Each number is 128 + 24 x the weight over its row's rms, rounded and kept within 0 to 255. Layers, rows and columns count from 0. The size above them is the row's rms in percent of the matrix's.

# layer 3 MLP up, 768x192, rms 0.152, rows 87-155, columns 48-95
size [ 96 120 106 102 106 111  86  91  93 101  93  99 100 105  91  97  90 102 102  94  89 104  91 109 107 101  99 105  95  93 103 116 105 100  86 102  97  99  87 106  93 110 110  94  96  97 101  92  81  91  95 101  99  92  99  94  80 109 104 100  90 101 115 111  98 116 105  95  85]
[[116 102 126 142 136 128 155 115 172  96 101 112 144 140 135 149 161 168 171 102 205  93 119 149 135 136 158  89 161 135 139 161  96  98 158 129  77 102 135 133 131 141 175  97 154 151  98 134]
 [122 126 146 109 140 159 133 136 129 132  68 174 135 140 147 113 109 134  98 148 124 130 142 104 165 131 145 149  84  57 112 118 116 155 120 139 127 151 142 110 107 119 129 157 103 117 155  96]
 [150 141 124 110 125 138 174 181 122 156  91 113 145 133 102 123 163 122 141 137 104 117 131 157  95 111 139 186 138 101 118  95 173 123 110  93 146 156 134 139 130 106  90 134  87 105 109 100]
 [139 127 147 146 142 149 169 116 105 111  99 118 131 109 164 103 110 129 150 141 164 154 113 126 128 119 115 165 142 155 156 110 108 107  88 133 105 140  88 130 148 129 121 142 105 152 117 110]
 [ 98 164  86 138 121 108 127  95 128 160  66 102 109 110 135  94 171  88 149 158 169 131 105 160  90 154 144 136  81 130 172 152 118 121 139 107  93 109 157  90 121 113 175 129 127 132 139 157]
 [136 114 149 115 158 171 100 169 150 118 165 114 163 172 131 114 127 107 123 119 115 118 121 165 157 121 132 153 100 137 100 162 124  89 184  91 125  98 125 136 107 122 113 105  57 134 128 143]
 [154 134 138 147 114  64 166 101 150 129 132 147 142 116  89 133 108 139 139  85 140 112 109 103 134 128 129 115  84 143 125 146  83 105 135  50 121 119 121 153 161  96 110 100 129  66 133 128]
 [ 80 104 181  77 122 119 141  91 128  97 133 150 101 175 145  89  78 115  76 108 153 120 145 120 135 127 140 165  82 113 131 128 108 162 131 163 108 145 112 129 113 149  99 138 155 100 113 168]
 [165  72 143 171 118 164 148 159  89 118 103 157 119 128 122 108 110  90 160 124  76 158 132 116 180 146 140 125 156 133  99 121 128 130 150 120 107 151  79 127 118 121 110 101 142 124 110 124]
 [ 71 113 126 113 161 136 154 108 114 115 151 126 133 110 150 104  94 112 149 133  83 132 118 131 108 168 162  67 121 136  99 142 139  85 136 110  96 121 154 132 125 119 100 137 121 134 152 126]
 [171 107  92 154 143 154 135 141 111  99 127 126 144  88 115 107 148 112 175 135 172 129 116 111 140 115 105 112 170 150 114 148 138  84 133 155 173 180  96 189 126 134 127 138 103 131 121 142]
 [114 116 115  86 143 132  96  79 105 139 160  99 136 103 139 112 137 136  88 100 105 141 206 125 134 140 130 118 128 151 137 157 134 107 156 152 154 102 113 125 123 121 117 106 153 138 122 114]
 [155 115 101 119 105 128 119  99 128 135 106 166 116 145 120 139 162 140 118 153 120 159 117 148 138 160 144 129 104 163 128 148  71 138 153 131 141  94 111 104 155 105 119 114  85 121 117 134]
 [150 113 128 113 150 103 122 176  94 137 140 121 121 163 132 159 122  94 179 138 132  96 136 145  97 151 132  80 120 159 118 149 121 125 131 120  89 146 131 171 133 133 127 114 144 107 102 105]
 [133 135 146 157 140 124 132 108 144 140  99 122 123  85 123 134 133  86 116 122 120 135 116  88 152 139 120 138 184 138 115 135 135 136 148 125 158  79 117 111 136 130 140 127  92 155  92 126]
 [ 91  95 167 143 117 111 112 150  93 112 107 125 116 135 117 117 152 165 159 123 142 122  94 162 121 147 153 163 138 129 158 140 109 139 142 163 145 131 105 118  87 127 124 115 137 126 125 118]
 [137  63 108 160 166 106 134 166 105 157 189 178 160 175 134 101 122 120 132 104 144 135 169 117 143 103  77 140 110 111 142 169 117 114 145 139 107 149 124 133 137 109 139 153 167 100 141 124]
 [161  89 122 119  95 103 137 136 136 137 144 151 186 108  85 152 139 147 147 141 129 168 115 165 148 165 169 148 104 123 177 108 136 127 137  81 115 148 141 147 118 144 138 100 128 113  99 124]
 [126  93  96  86 149 109 115 141  45 151 120 118 168 133 155 125  95 136 109 154 145 106 157 123 124 132 146 128 113 140  82 139  88 130 150 122 133 113 137 181 136 121 144 127 161 108 121 169]
 [145 115  61 146 107 134 149 164  86 167 125  92 149 102 157 102 125 159 124 129 162 116 148 130 104 147 171 183  67 136 111 106  92 145 152 154 148  93 159 107 151 128 107 142 117 116 151 123]
 [135 151  85 125 139 120 128 113 136  72 110 120  89 149 111  99 132  94  75 136 138 149 133 120 152 142 116 109 147 130 111  94 127 143 165 111 147 147  83 174 155 131 170  92 101 125 177 132]
 [144 120 133 127 106 105 144  99 144 126 120 160 135 125 136 188 103  95 131 121 176 141 162 154 135 132 117 176 154 157 124 141 121 115 127 157 123  94 104 161  74  94 127 140 107 128 125 154]
 [111 154 180 128 145  90 119 145 133 153 160 188 177 149 125 134 132 104 142 121  91 156 137  80 119 134 183 128 128 148  78  97 130  95 131 168 131 122 118  88 117 133  97 180 137 112 114 125]
 [140 144 123 110 113  70 145 125 112 140 138 146 145 122 169  87 170 130 136 162  83 150 122 101  88 103  85 126 122 145 139  87 106 148 160  79 155 172  88 118 102 102 123 167 139 111 127 107]
 [126 150  91 108 146 119 119 119 161 137 126 162 127 134 131 127  94 139 120 136 137 118 124 143 105 115 132 106 132 119 153  94 131 144 114 127  90 115 148 132 132 102 122 127  76 169 137 134]
 [142 112 149 157 137 110  99  75 117 155 150 136 135 177 135 105  97 102  75 128 135 140 109 129 114 147 118 155 117 123 112 141 123 171 116 140 121 114 139 135 139 139 130  90  88 152 112 109]
 [100 118 126 117 118 123  82 162 145 116 130 167 114 148 119  85 163 135 108 160 115 163 106 125 113 134 146 134 175 115 178 164 161 118 120 147 110 141  55 120 124  95 141 133 146 179 123  98]
 [122 104 132 102 150 134  84 140 118 103 117  98 153 128 108 147 125 148 160 142  98 120 131 121 143  88 111 161 135 131 139 150 153 125 142 142 119 131  63 149 110 116 136 147 117 113 127 100]
 [107 122 166 132 114 177 143 111 124 144 137 141 121 119 139 108  89  94 140 111 137 162 174 123  89 152  84 128 123 120 162 156 154 116 107 120 137 152 127 136 119 146 141  90 114 145  97 162]
 [116 109 108 114 122 149 170 103  97  88 143 119 146 149 159 198 118 114 135 170 139 137 193 135 164 124  81 108  99 105 103 127 123 137 146 106 117 123 139 121 140 121 120 148  77 132 115 126]
 [130  90 131 142 174 109  93 161 110 113 152 166 112 168 106 158 118 119 112 177 125 139 119 141 120 106 182 118 117 136 172 151 148 128  89 138  81 140 124 125 136  87 115 144 135  98 100  94]
 [125 103  85 150 117 146  79 130 160 120 129 105 179 139  89 106 112 144 164 127 133 137 108 177 142 159 116 115 124 108 109 111 121 115 182 113 108 106 125 124 120  86  88 126 139 140 121 148]
 [127 146 119 126 127 110  99 159 150 145 119 120  82 143 107 103 102 111 109 154 133  89 138 169 170 148 130  73 105 113  90 139 100 155 132 166 124 175 154 104  79 103  88  79 118  91 138 132]
 [150 123 113 105 147 130 101 115 185 114 116 110 127 129 132 112 125 153  84 110 141 133 120 144 112 102 130 147  99 180 131 113 118 168 141 180 102 102  83 127 178 161 121 136 110  99 120 138]
 [110 132 117 125 107 170 105 133 132 132  53 124 147 122 114  62 144 132 121 127  88 165 133 138 152 164 121 163 125 129 139 116 111 105 106  82 178 175 123  90 158 182 105 137 125 140 127 119]
 [127 150 103 101 141 131 126 130 179 109 148 125 169 145 119  85 131 161 122 170 102 143 117 111 140 125 155 143 137 152 127 136 128 105 152 154 139 134 124  80  82 115 109  94 123 150 137 106]
 [111 123 150 168 110 128 160  77 111 134 109 123 125  94 136 124 132 136 104 129 117 151 155 143 129 114 157 121 158 102  85 159 167 158 132 140 122 198 136 145 122 114  90 148 162 115 147 124]
 [107 136 119 175 111 127 137 152  87 129  47 151 123 165 157  85 130 115 114 149 129 122 123 129  98  98 139 145 178 127  91 111 161 110 133 143 104 119 161 113 116 151 141 128 116 122 131 145]
 [174 125  99 162 164 140 126 174 148 160 107 126 135 129 109 164 129 150 113 139 148  86 137 152 144 178 154 145  89 111  98 143 167 112 141 116  94 134 176 107 154 137 130 135 142 137 143 142]
 [145 132 158 171 112 147 118 127 142 111 146 150  79  98 144 139 119  99 150 115 144 127 158 154 128 131 142  70 133 166 120 101 150 147 123 135 139 114 165 170 169 121  97 145 102 106  69 149]
 [124 165 106 113 104 132 131 121 104 171 157 118 113 144 159 120 135 103 146 156 142  89 102 136  90 135 154 138 129 130 125 101 105 160 163 138 113 164 128 173 107 128  81 116 140 129 130 139]
 [124 141  60 157 124 136  69  89  89 140 120 110 169 126 144 159 122 120 169 147 133 157  90 118 128 136 153 141 147 152 115 128 143 162 118 117 130 120 112  68 139 132 133 156  75  97 129  99]
 [130  95 179 123  80 122 121 140 132  93 156 142 136 155 151 128 130 160  93 139 123 140 121 137  90 135 157 145  98 186 135  63 139 136 159 146 116  85  97 156 121 160 117 156  69 125 133 105]
 [130 168 125 111 122 157 118 127  98 160 187 106 137 184 142 133 145 108 136 102 107 111 132 110 113 145 152 102  97 121 118 135  95 134 122  98 142 113 138 110  99  85 125 151 148 110 142 118]
 [143 129 106 142  95 136 131 104 139 140 124 105 119  97 128 165 140  94 155  92 132 165 146 115 143 117 172 127 140 114 131  94 125  99 106 121 144 116 166 146 117 120 128 100 149 143 108 120]
 [148 150 147 116 112  78 135 108 126 113 123 105 148 103 132 150 132 154 106 141 145  93 151 146 138 145 134 161 102 125 150 109 130  91 143 125 135 207 107 153 124 152  63 144 108 121  97 156]
 [147  84 125 143 125 122 142 135 135 104 157 128 128 182 129 121 150 138 173  89 147 140 127 123 146 155  87 167 133 165 134 127  88 174 155 124 114 124 139 109 109 127 170 140 148 123 112  70]
 [100 160 174 117 140 157 130 106 120 134 136 178 133 103 137 132  79 131  75 135 160 143 161 156 162 143  99 115 117 110 131 132 105 125 132 167 130 156 102 101  82 125  69 139 141  86 112 121]
 [148  99 105 148 160 148 138  88 131 128 125 126 125 113 165  97  92  93 118 158 145 131 147 100 127 128 110 149 167 111 119 176  96 102 163 153 129 109  99  97 173 101 100 107  95 120  98 109]
 [105  84 116 117  79 160 173 145 140 122 142 133 154 140 147 105 106 105 158 129 148 116 110 125  78 115 107 155 171 104  97 116 114 141 133  96 127 109 102 153 145 111 112  95 119 118 134 154]
 [ 98 138 132 156 128 130 132 107 119 105 143 128 139 157 133 121 155 129 158  82 133 100  90 123 140 144 133 125  93 108 148 119 139 114 147 110 111 112 140 121 105 134 159 172 127 109 115 102]
 [119 143 142 132 154 150 135 100 140 156 154  79 127 155 114 119  87 118 194 139 114 105 108 163 137 164  99 149 132 115 151  96 171 126 110 114  85 118 142 155  94 114 102 156 136 138 154 146]
 [101 146 135 120 164 131 120 114 135 111 154 138 122  96 168 180 189 157 154 143 141 146 104 116 134 119 125 137 123 132 125 100 150 112  77  97 136  96 153  94 141 152 145 110 109 110 126 110]
 [ 80 119 146 113 169 109 123 144 124 171 124 133 125 134 127 105 150  87 132 110 113  98 156 145 145 165 116  82 107 133 143 173 161 138 135 131 129 155 115 125 109 119  71 161 109 106 118 190]
 [154 131 149 148 138 126 167 106 144 127 170 161 115 142 118 142 128 130 128 153 121 149 141 143 132  99 124 133  76 145 136  86 138 150 154 109  96  97 125 102 144 147 129 160 127 146 125 110]
 [140 101 108 164 141 138 143 135  88 133 130 158 118 174 106 137 179 145 136 125 110 112 103 164 115 156 127 145 121 138  92  98  98 105 126 128 108 166 124 201 133  92  93 130  61 144 122  98]
 [164 101 116 168 107 218 141 121 135 110 135 175 140 155 148 161 124 119 117 113 126 127 146  98 136 185  80 176  98 147  99 105 131 113 131 142 154 137  93 112 132 134 146 118 124 153 142  96]
 [145 136  73 100 152 128 158  81 170 128 152 136 130 137 105 116 133 130  80 124 119 162 118 141 152 133 133 114 127 107 123 116  97 119 184 144 141 134 101 125  89 177 160 102  80 133 104 117]
 [134 116 125 113 175 144  97  96 126 146 150  81 147 125 133 140 112 187  97 140 113 139 143 109 157  87 195 147 122 130 115 108 109  98 129 107 140 135 100 171 135 147 120 124 158 108 120 133]
 [154 153 128 122 125 135  91 145 136 125 100 188 154 138 168 154 140 122 109 184 131 116 153 132 163  91 122 112 140 133 129 113  76 135 157 147 130 124 106 111 143 145 139 124 180 120  64 118]
 [102 161 110 149 107 107 148 149 128 111 113  94 127 132 124 125 145  99 112 195 113 103 114 143 128 160 177 128  99 141 129 140 141  88 118 133 125 134  79 109 118 174 143 133 140 120 123 104]
 [ 95 163 142 130 137 126 126  78 120 151 122 125 147 127 161 157 142 139 121  98 125 125 101 142 131  74 156 100 102 127 147  91 135 107 129  94 131 176  86 143 143 113 135 140  97 112 159  85]
 [125  95 146 150 150 101 173 139 150 120 132 164 122 127 107 137 144 110 159 124 143  85 139 155  87  72 112 136 123 168 146 139 130 174 124  85 135 144 110 149 107 151 113 134 119 141 148  82]
 [128 140 109 127 142 133 125 107 109 130 104 111 152 122 137 128  75 135 101 153  96 156 127 121 192 121 156 134 119 128 157 182 160 128 122 120 123 143 143 112 132 135 141 177  99 107 151 135]
 [ 81 113 125 143 138  70 136 111 141 131 151 137 156 160 132 130 164 155 102  96  94 146 123 158 153 101 105 162 132  98 122 102 160 138 151 120 102 140 142  99 108 143 115 111 135 105 144 137]
 [158 108 118  89 147 115 136 154  97 129 125 138 133 142 173 111 139 151  85 122 122 112 102 126  96 122 114 162  75 115 118 120 130 140 121 112 132 115 107 161 111 136  96 172 131 104 131  90]
 [ 92 108 108 130 102 128 157 144 151 148 144 157 130  83 125 171 158 123 137 120  97 122 159 108 145 135 144  96 159 145 107 130 106  64 128  63 124 135 120 118 146 171 102  87 112 157  95 183]
 [179 151 144 135 162 105 125 184 147 155 134 147 133 122 140 156 101 121 149 133 122 140 160 111 131 122 118 154  98 127 176 149 104  56 105 128  92 152 108 120 114 148 128 142 152 165 109 137]
 [116 107 124 129 134 100 131 139 150  80 152 127 111 163 147 121 110 123 142  97 110 130 111 137 118 111  92 148 115 168 144 132 112 134 106 123 100 130 118 158 150 115 164  97 134 120 175 105]]
# layer 3 MLP down (transposed), 768x192, rms 0.155, rows 87-155, columns 48-95
size [ 97 113  96  98 113 102  84  87 102 103  73 109 102 110  99  99 101 106 102 104  80 104  94  96 113  94 100  99  78  96 107 104 107 104  89 102 109  95 100 101  87 109 105  95  94  97 104  93  90  68  97 106  99 102  96  97  84 116 100  98  81 111 112 105 100  92 106  84  88]
[[126 139 100 148 173 169 114 143 165 110 140 126 139 167 157 148 145 104 126 126 125 111 150 161 128 125 118  97 137 134 154 120  95 140 106 118 143 129 145 111  97 126  73 115 139 136 146 170]
 [165 114 120 135 121 162 178  88 122 167 163 129 166 128 130 146 112 152 154 145 154 212  96 108 109  93 113 150 141 145 120 172 123 142 132 147 170 151 130 152 149 155 144 124 151 131 163 108]
 [156 128 161 111 151 145 131 146 155  97 112 131 111 159 136 144 137 109 141 149 145 130 104 159 170 109 130 110 157 150  78 143  83 143 107 113 159 119 130 140 145  81 110 102 123 128 116 148]
 [158 113 107 105 129 124 123 135 138 102  74 156 114  79 149 126 170 176 125 135 124 131 134 128 137 109 122 141 128 162 163 165  99 161 146  87 176  96 125 144 156 187  97 140  78 110 137  94]
 [ 93 128 151 129 133 156 151 147 142 122 124 123 107 160 122  84 151  86 117 107 173 116 151 148 158  99 134 148 132 141 103 161 124 179  99 178  93 103 189 166 128 120 125 102 155 152 136 148]
 [108 106 110  98 136 116 165  99 105 111 168 162 106 129 144 116  80 138 117 157 141 143 143 154 152 142 123  83 188 137  73  99 118 163 139 189 141 134 115 177  70 157 162 107 162 141 110 125]
 [134 144 114 126 118 132 181 117 132 139 116 130  95 146 125  99 137 163 121 207 142 164 150 155 128 144 148 114 118 163 113  90  89 152 120 117 112 110 150 132 124 134 111 155 116 115 137  70]
 [152 112 146 164 152 149  87 129 140  97 118 117 127 120  90 145 130 134 106 114 124 122  97 114 128 107  98 108 105 121 146 133 143 140  99 118 109  94 136  67 111 150  95 138 124 144 149 105]
 [164 151 136 128  84 128 118 144 206 167 110 119 136 119 105 143 142  87 135 168 141 131 134 180 126 133 128 126 156 116 127  80 100 134  83 139 164 118 166 141 104 136 123 107 127 118 149 131]
 [146 128 157 178 112 128 147 140 121 114 146  91 136 127 124 129 140 108  97 106  95 123 143 116 116 117 151 114 138 155 135 147 155 103 143 132  85 112 114 151 152 128  94 154 123 132 101 126]
 [128  86 106 125 137 132 131 148 168 144 129 161 131 113  94 145 134 184 146 109 125 174 157 168  92 177 127 132 126 134 170 135 151 163 139 123 104 129 122 132 169 168 137  85 149 119 112 142]
 [171 131 128 131 119 123 133 107 146 143 107 127 123 129 138 135 135 166 174 130 133 120 152 169  91 163  69 102 172 104 171 118 134 123 147 135 154 136 114 145 117 151 146 124 112 110 125 122]
 [130 198 119 117 134 130 122 142 170  92 135 159  99 129 136 112 114 166 123 105 106 127 111 138 120 117 107 129 133 133 167 105 116 193 129 123 115 111 142  94 122 149  80 157 136 154 145 125]
 [102 127 140 134 151  99 153 121 133 131 156 124  87 127 125 143 104  73 149 163 131 145 161 172 121 118 110 101 100 165 101  89 157 151 141  96 124 136 105 128 127 130 154  82  91  97 132 140]
 [105 136 139  94 102 127 126 154 178 152 138 130 147 120  89 144 116 161 163 128 128 108  94 159 109 140 166 141 133 115 152 117  91 149 115 162 114 127 101 140 131 104 116 127 127 171 136 145]
 [115 173 180 131 153 126 107 177 146 137 119  87  82 110 126 132 117 108 145 129  97 105 123 175 132 126  77 116 184  94 122 158 161 148 114 100 177 137 159 128 135 102 127 118  97 128 139 113]
 [124  98 144  95 121 152 151 155 191 154  87 111  89  91 134 100 155 143 137 128 137 139 150 100 124 126 125 120 163 116 158 103 111 133 122  42 130 141 136 116 111 139 112 127 149 127  68 100]
 [160 139 139 119 106 170 140 117 110  87 121 105  81 132 119 134  67 127 108 142 135 141 124 129 108 112  86 151 134 150 112 181 178 124 136 116 162 113 123 120 145  94 130 125 124 124 129 129]
 [151 116 143 135 145 146 171  98  94 154 133 131  76 126 120 140 139 102 119 140 152 113 134 172 144 123 159 128 139 152 100 134 184 123 112 115 124 141 123 173 176 145 150 145 159 135 115 127]
 [172 150 114  57  90 108  81 163  97 125 138 155 105 125 162 140 140 157 133 121 115  80 135 111  97 128 104 120 182 149 143 187 106 112 123 125 125 168  86 113 136 104 127 143 145 138 181 141]
 [132  88 114 145  93  70 154  89 127 153 102  82 141  82 109 140 109 108 150 131 111 130 111 132 113 141 150 111 106 148 146 172 132 118 141 102 152 121 120  78 164 109 119 107 139 147 124 164]
 [122 142 123 112 129 109 115 138  96 108  96 157 114 160 162 111  98 107 118 170 148 114 102 107 169 121 119  86 151 124 108 117 103 135 146 139 136 126 175 127 152 131 165 103  95 154 200  98]
 [118  73 158 156 101 155 106 122 142 131 119 121 104 143 143 101 142 170  82 120 164  78 110 124 164 112 134 127 114 124 142 126 124 151 131  95 101 114  91 144 155 160 153  91 134 111 164 135]
 [119 112 147 143  83 136 155 137 124 125 120 128 115 112 105 148 110 115 142  75 113 117 124  97 150 140 153 105 100 102 142 120 135  58  94  94 108  98 119 129 122 154 123  91 156 150 101 116]
 [ 93 186 140 125 119 130 107 147 120 118 156 125 128 144 139 103 130 100 154 109 143 132 118 130  82 123 135 107 127 131 135 139  88 106 126 175 113 147 143  97 170 105  99 119 153  99 141 142]
 [144 117 118 117  94 126 133 156 103 138 117 154 127 135 111 133 126 140 150 146 135 151 137 139 150 104 133 164 102 120 144 151 181  96 161 123 160 133  81 117 153 128 143 105 159 123 124 108]
 [122 145 157 100 176 124 130 171 138 140 134 117 157 147 117 145 116 149 104 146 149 121 135 124 119 193 161 133 150 144 117 119 106 169 128 134  93 161 127  90 135 104  98 139 120  98 127 179]
 [164 191  87  88 119 133 147 154 152 131 146 138 104 149 178 161 135 114 118  86 165 159 143 124 146 140  98 111 157 113 124 112 101 134 148 133 135 152 136 127 112 137 157 111 133 136 125 113]
 [130  95 145 139 124  82 160 134  99  89 130  84 111 117 134 129 113 194 126 141 119 135 142 130 146 136 157 109 137 112 116 142 111 167  95 126 132 101 109 126 164 104 113 121 132 154 132 133]
 [118 146 153  79 162 164 120 161  93  96 145 110 125 135 136  97 109 115 131  74 169 153  95 147 150 158 138 127 147  83 117 150 161 123 131 128 104  97 141 173 123 160 121 162 147 128 118 126]
 [112 102  82 167  93 136 116 143 105 131 165 128 145 125 132 153 134 112 112 120 153 121 137 175 152 135 102 173 132 142 120 112 140  82 155 122 138 121 137 168 157 122 141 173  86 129 123 103]
 [105 130 124 116 146 159 123 118 127  83 108 105 117 109 162 128 141  85 114 145 109 153 127 134 145 124  82  79 129 166  85 122 121 115 139  93 117 137 126 167 100 142  96 162 152 111 133 125]
 [113 163  87 123 158 130  96  98 125 148 153 105 128 157 132 137 123 113 164 100 123 124 106 123 134 128 149 132 137 127 144 133 127 125 122 127  94 148 109 123 203 133 125 135 132 148 106 143]
 [152 123 140 160  95 132 141 158  58 121 123 138 101 178 118  84 138 121 102 126  95 118 113 104 153 161 105 142 125 103 136  81 136 152 120  87  87 158 127 137 111 112 165 114 124 115 154 122]
 [127 147 116 131 139 141 181 175 105  99 183 112 155 162 121 177 160 159 124 150 126  98  90  96 141 153 135 139 126 113 124 130 151 104 110 121 107 103 120  72 133 151 108 130 114 109 115 126]
 [114 134 130 107 130 112 104 132 100 134 127 150 126 112 113 143  66 121 118 118 115 152 127 136 131 139 100 116 118 100 150 106 149 158 157  88 124 143  97 150 163 121 108 113 120 109  94 164]
 [107 122 167 129 112  98 129 120 120 154 146 175 156 154  87 106 116 176 134 151 146 117 165 108 142 144  99 146 101 103 124  99 144  98 137 133 116  95 158  94 130  84 142 130  93 143  94 154]
 [ 76 133 115 112 142 146 109 127 134 129 152 107  81 148  77 193 169 112  87 125 103 153 130 158 112 103 155 160 163 108 131 129 149 147 162 130 104 120  93 149 122 144  85 169 154 148 138 126]
 [105 166 133  97 130 113 205 139 123 133 129 136 130 107 146 103 108 143 126 118 115 103 124 123 161 117 214 136  99 159 119 146 136 151 115 122 135 124 164 154 130  97 143 111 137 116 126 142]
 [141 140 128  99 106  99  92 133 108  99  85 164 126 137 125 136 128 148 119 139 150 109 146 132 116 128 130 124 140  95 166  80 153 153 135 109 103 154 141  80 131 118 131 116 111 102  70 117]
 [121 104  97 106 143 148 136 145 165 140 109 123  87 121  90 130 109 125 157 142 110 115 136 126 134  92 104 112 126 118 163 105 184 146 115 152  97 137  60  78 122 128 142  59 138 135 133 122]
 [106 156  91 128 144 131 123 132 153  90 103 112  92 138 113 127 144 101 148 145 165 119 109 142 163 158 115 146 121 156 123 191 112 140 122 146 145 155 149 151 104 135 124 125 136 130 126 152]
 [131 140 135 129 144 143 135 114 131  96 141 146 127 124 104 106 115 137 105 117 157  92 119 130 156  57 147 115 159 163 146 151  87 149  89 114 142 137 147 126 161 109 120  61 151  67 132 146]
 [162 136 126 114 138 137 115 145 110 134 143 154 118 120 147 120 115 128 112 133 112 161 137 135 143 102 112 135 120 142 122 111 160  96 128 138 140 172 107 112 166 161 137 107 146 165  91 137]
 [ 92 149  86 108 122  92 148 138 132 151 178 127 149 159 119 128 109 148 106 143 107 105 112 105  85 130 204 126 140  76 143 129 132 135 123  90  89 149 101 133 142 138 124 105 117 115 151  84]
 [138 100  88 106 121 129 116 131 128 118 149 138 119 138 150 111 115 137 156 131 101  96 103 133 162 114 154 137 124 139 143 129 125 156 134 121 105 132 108 111 134 107 107 200 155 151 134 102]
 [144 140 140 127  95 157 181 122 153  97 128 142 116 152 147  96 168 137 151 148 144 109 161 132 181 132 146  64 147 123 143 145 126 129 118 145 129  93  98 145 141 110 102 158  95 120 140 143]
 [130  95 141 119 152 151 150 134 134 103 144 127  97 142 130 127 146 164 130 138 122  80 107 141 149  94 179 149 129 121 141  85 123 106 149  96  99 104 137 161 102 106 146 159 129 156 146 106]
 [124 144 114 128 130 151 129  83 102 133 131 109 125 123 104 134 132 154 143 100  91 113 141 134 117 118 148 104 156 118 143 128 117  99 160 136 126  97 116 147 104 141 114 153 118 139 128 134]
 [165  86 136 136 117 123 148 128 139 143 137 157 153 131 129 122 127 133  97 126 112 189  92 152  97 139 123 173 119 124 131 154 135 159 148 173  93 111 101 115 144 135 176  99 108  98 145 105]
 [112 195 116 107  91 117 121 153 194 142 120 121 142 132 125 145 112  91 124 115 153 133 138 137 117 105 171 110 132 136 120 164 104 152 119 152 130 139 137 142 125 160 128 101 186 102 129 137]
 [161  99 125 100 156 143 156 170 180 135  93 114 146 135 111 110 130 130  97 129 104 104 136 102 133 134  93 160 125 117 104 128 141  99  42 104 101 155 174 115 125 144 100 149 112 110 129 114]
 [123 137  89 111 115 146 159 112 137 148 105 124 164  99 115 127 101 105  80 162 145 125 121 124 145 103 134 123 110  91 157 143 127 135  82 118 149 126 102 120 115 134 177 124 137 139 119 154]
 [113 139  96 100  51 162 140 103 147 110 125 110 107  94 145 125 126 101 105 138 105 135 125 134 133 161 130 166 102 112 207 162 105 101 134 126 147 123 116 140 140 106 104 149 163 133 130 155]
 [113 129 126 120  80 100 133 141  87 143 102  94 136 128 105 146 126 135 129 150  91 105 106 115 133 133 113 126 108  88 136 125 132  93 119 134 151 127  76 109 139 145 145 115 161 146 127 105]
 [128 140 110  87 147 107 139 141 125 148 104 139  91 128  94 126 121 152  97  99 146 134  98 149 129 101 155 116 142 123 129 198  78 145 130 165 138 118 115 135  95 140 124 170 100 124  92 110]
 [170 141 118 113 150  65 108 115 147 116 126 110 127 121 114 107 149 141 146 136 124 149 101 175 148 125 151 119 130  88 111 116 104 143 136 117  74 124 117 145 129 167 135 117 162 107 154 136]
 [128  93 141 129 123 111 140 162 142 136  86  96  90 109 154 108 131 127 134 132 117  98 156 165 125  97 156  99 140 121 112  87 128 137 135 131 121 139 140 171 217 122 103 122 133 102 102 139]
 [ 97 117  87 103 121 129  94 178 143 107 105 142 128 183 152 124 152 134  76 133 113 112 130 138 125 127 111 141 111 114 115 181 117 156 152 143 127 108 144 136 110 102 102 137 134 114 124 123]
 [ 97  96 149 120 134  97 127 132 118 132 116 147 131 122  86 113 125 136 137 161 124 146 144 105 181 110 166 169 120  75 144 116 140 166 184  86 133 147 125 138 148 119 118 117 114 141 123 134]
 [133 134 117 147 128  93 118 135 148 120 107 138 133 113 119  79 108 147 153  97 146 183 125 180 107 129 191 115 131 127 170 123 150 130 145 147 108 142 117 103  74 126 156 118 145 107 155 155]
 [126 133 115  40 113 132 154  94 135 106 117  93 116 129 139 127 157  93 119 111 106 128 115  96 140 151  97 150  67 160 172 120 114 114 108 134 112 161 151 124 159 101 188 123 105 128  81 147]
 [171 132 111 138  96 112 189 127 136 106  98 128  61 114 100 168 183 122 112 133 132 179 104 159 145 107 138 126 158 166 104 125  88 141 102 156 132 115 126 125 108 138 137 129 111 129 143 108]
 [ 91 104 101 124 137 125  99 164 141 119 112 161 113 122  89 137 151  99 134  93 136  93 140 121 180 126 136 134 129 122 152 113 128 101 135 112 101 128 103  90 111 156 116 110 142 142 175  92]
 [134 160 123 141 103 116 170 147 168 143  99 121 169 143 144 199 131 123 174 130 131  98 123 144 108 120 141 103 131  96 142 129 109 156  59 129 116 123 118 120 133 151 112 115 134 177 107 113]
 [117 165 126 128 140  79  93 146 177 158 125 136 138 142 112 164 110 120 182 126 141 138 110 100 150 135 105 152 171 113 118 131 106 101 140  99 138 132 138 105 152  97 151 113 125 148 141 145]
 [111 143 112 125 165 170 125 138 134 143 174 140 127 129 138 150 114 149  91 163  97 119 135 137 125  99 153 114 109 117 135 105 122 170 106 186 141 121 130 139 153 106 162 144 147 131  80 144]
 [117 115 151 118  90 111 133  97  66  91 128 109 142 123 142  97 103 103 126 132 135 130 119 145  84 130 171 135 199 125 125  91 137 147 117  94 117  94 130 141 115 178 140 178 167 140 152 127]
 [123 166 160 161 103 145 110 140 121 180 144 132 127 108 110 107 117 101 129 146 151 191 116 116 117 134 125 125 133  58 138 113 119 110 107 149 103 158 116 120 106 175 121 129 119 106  92 100]]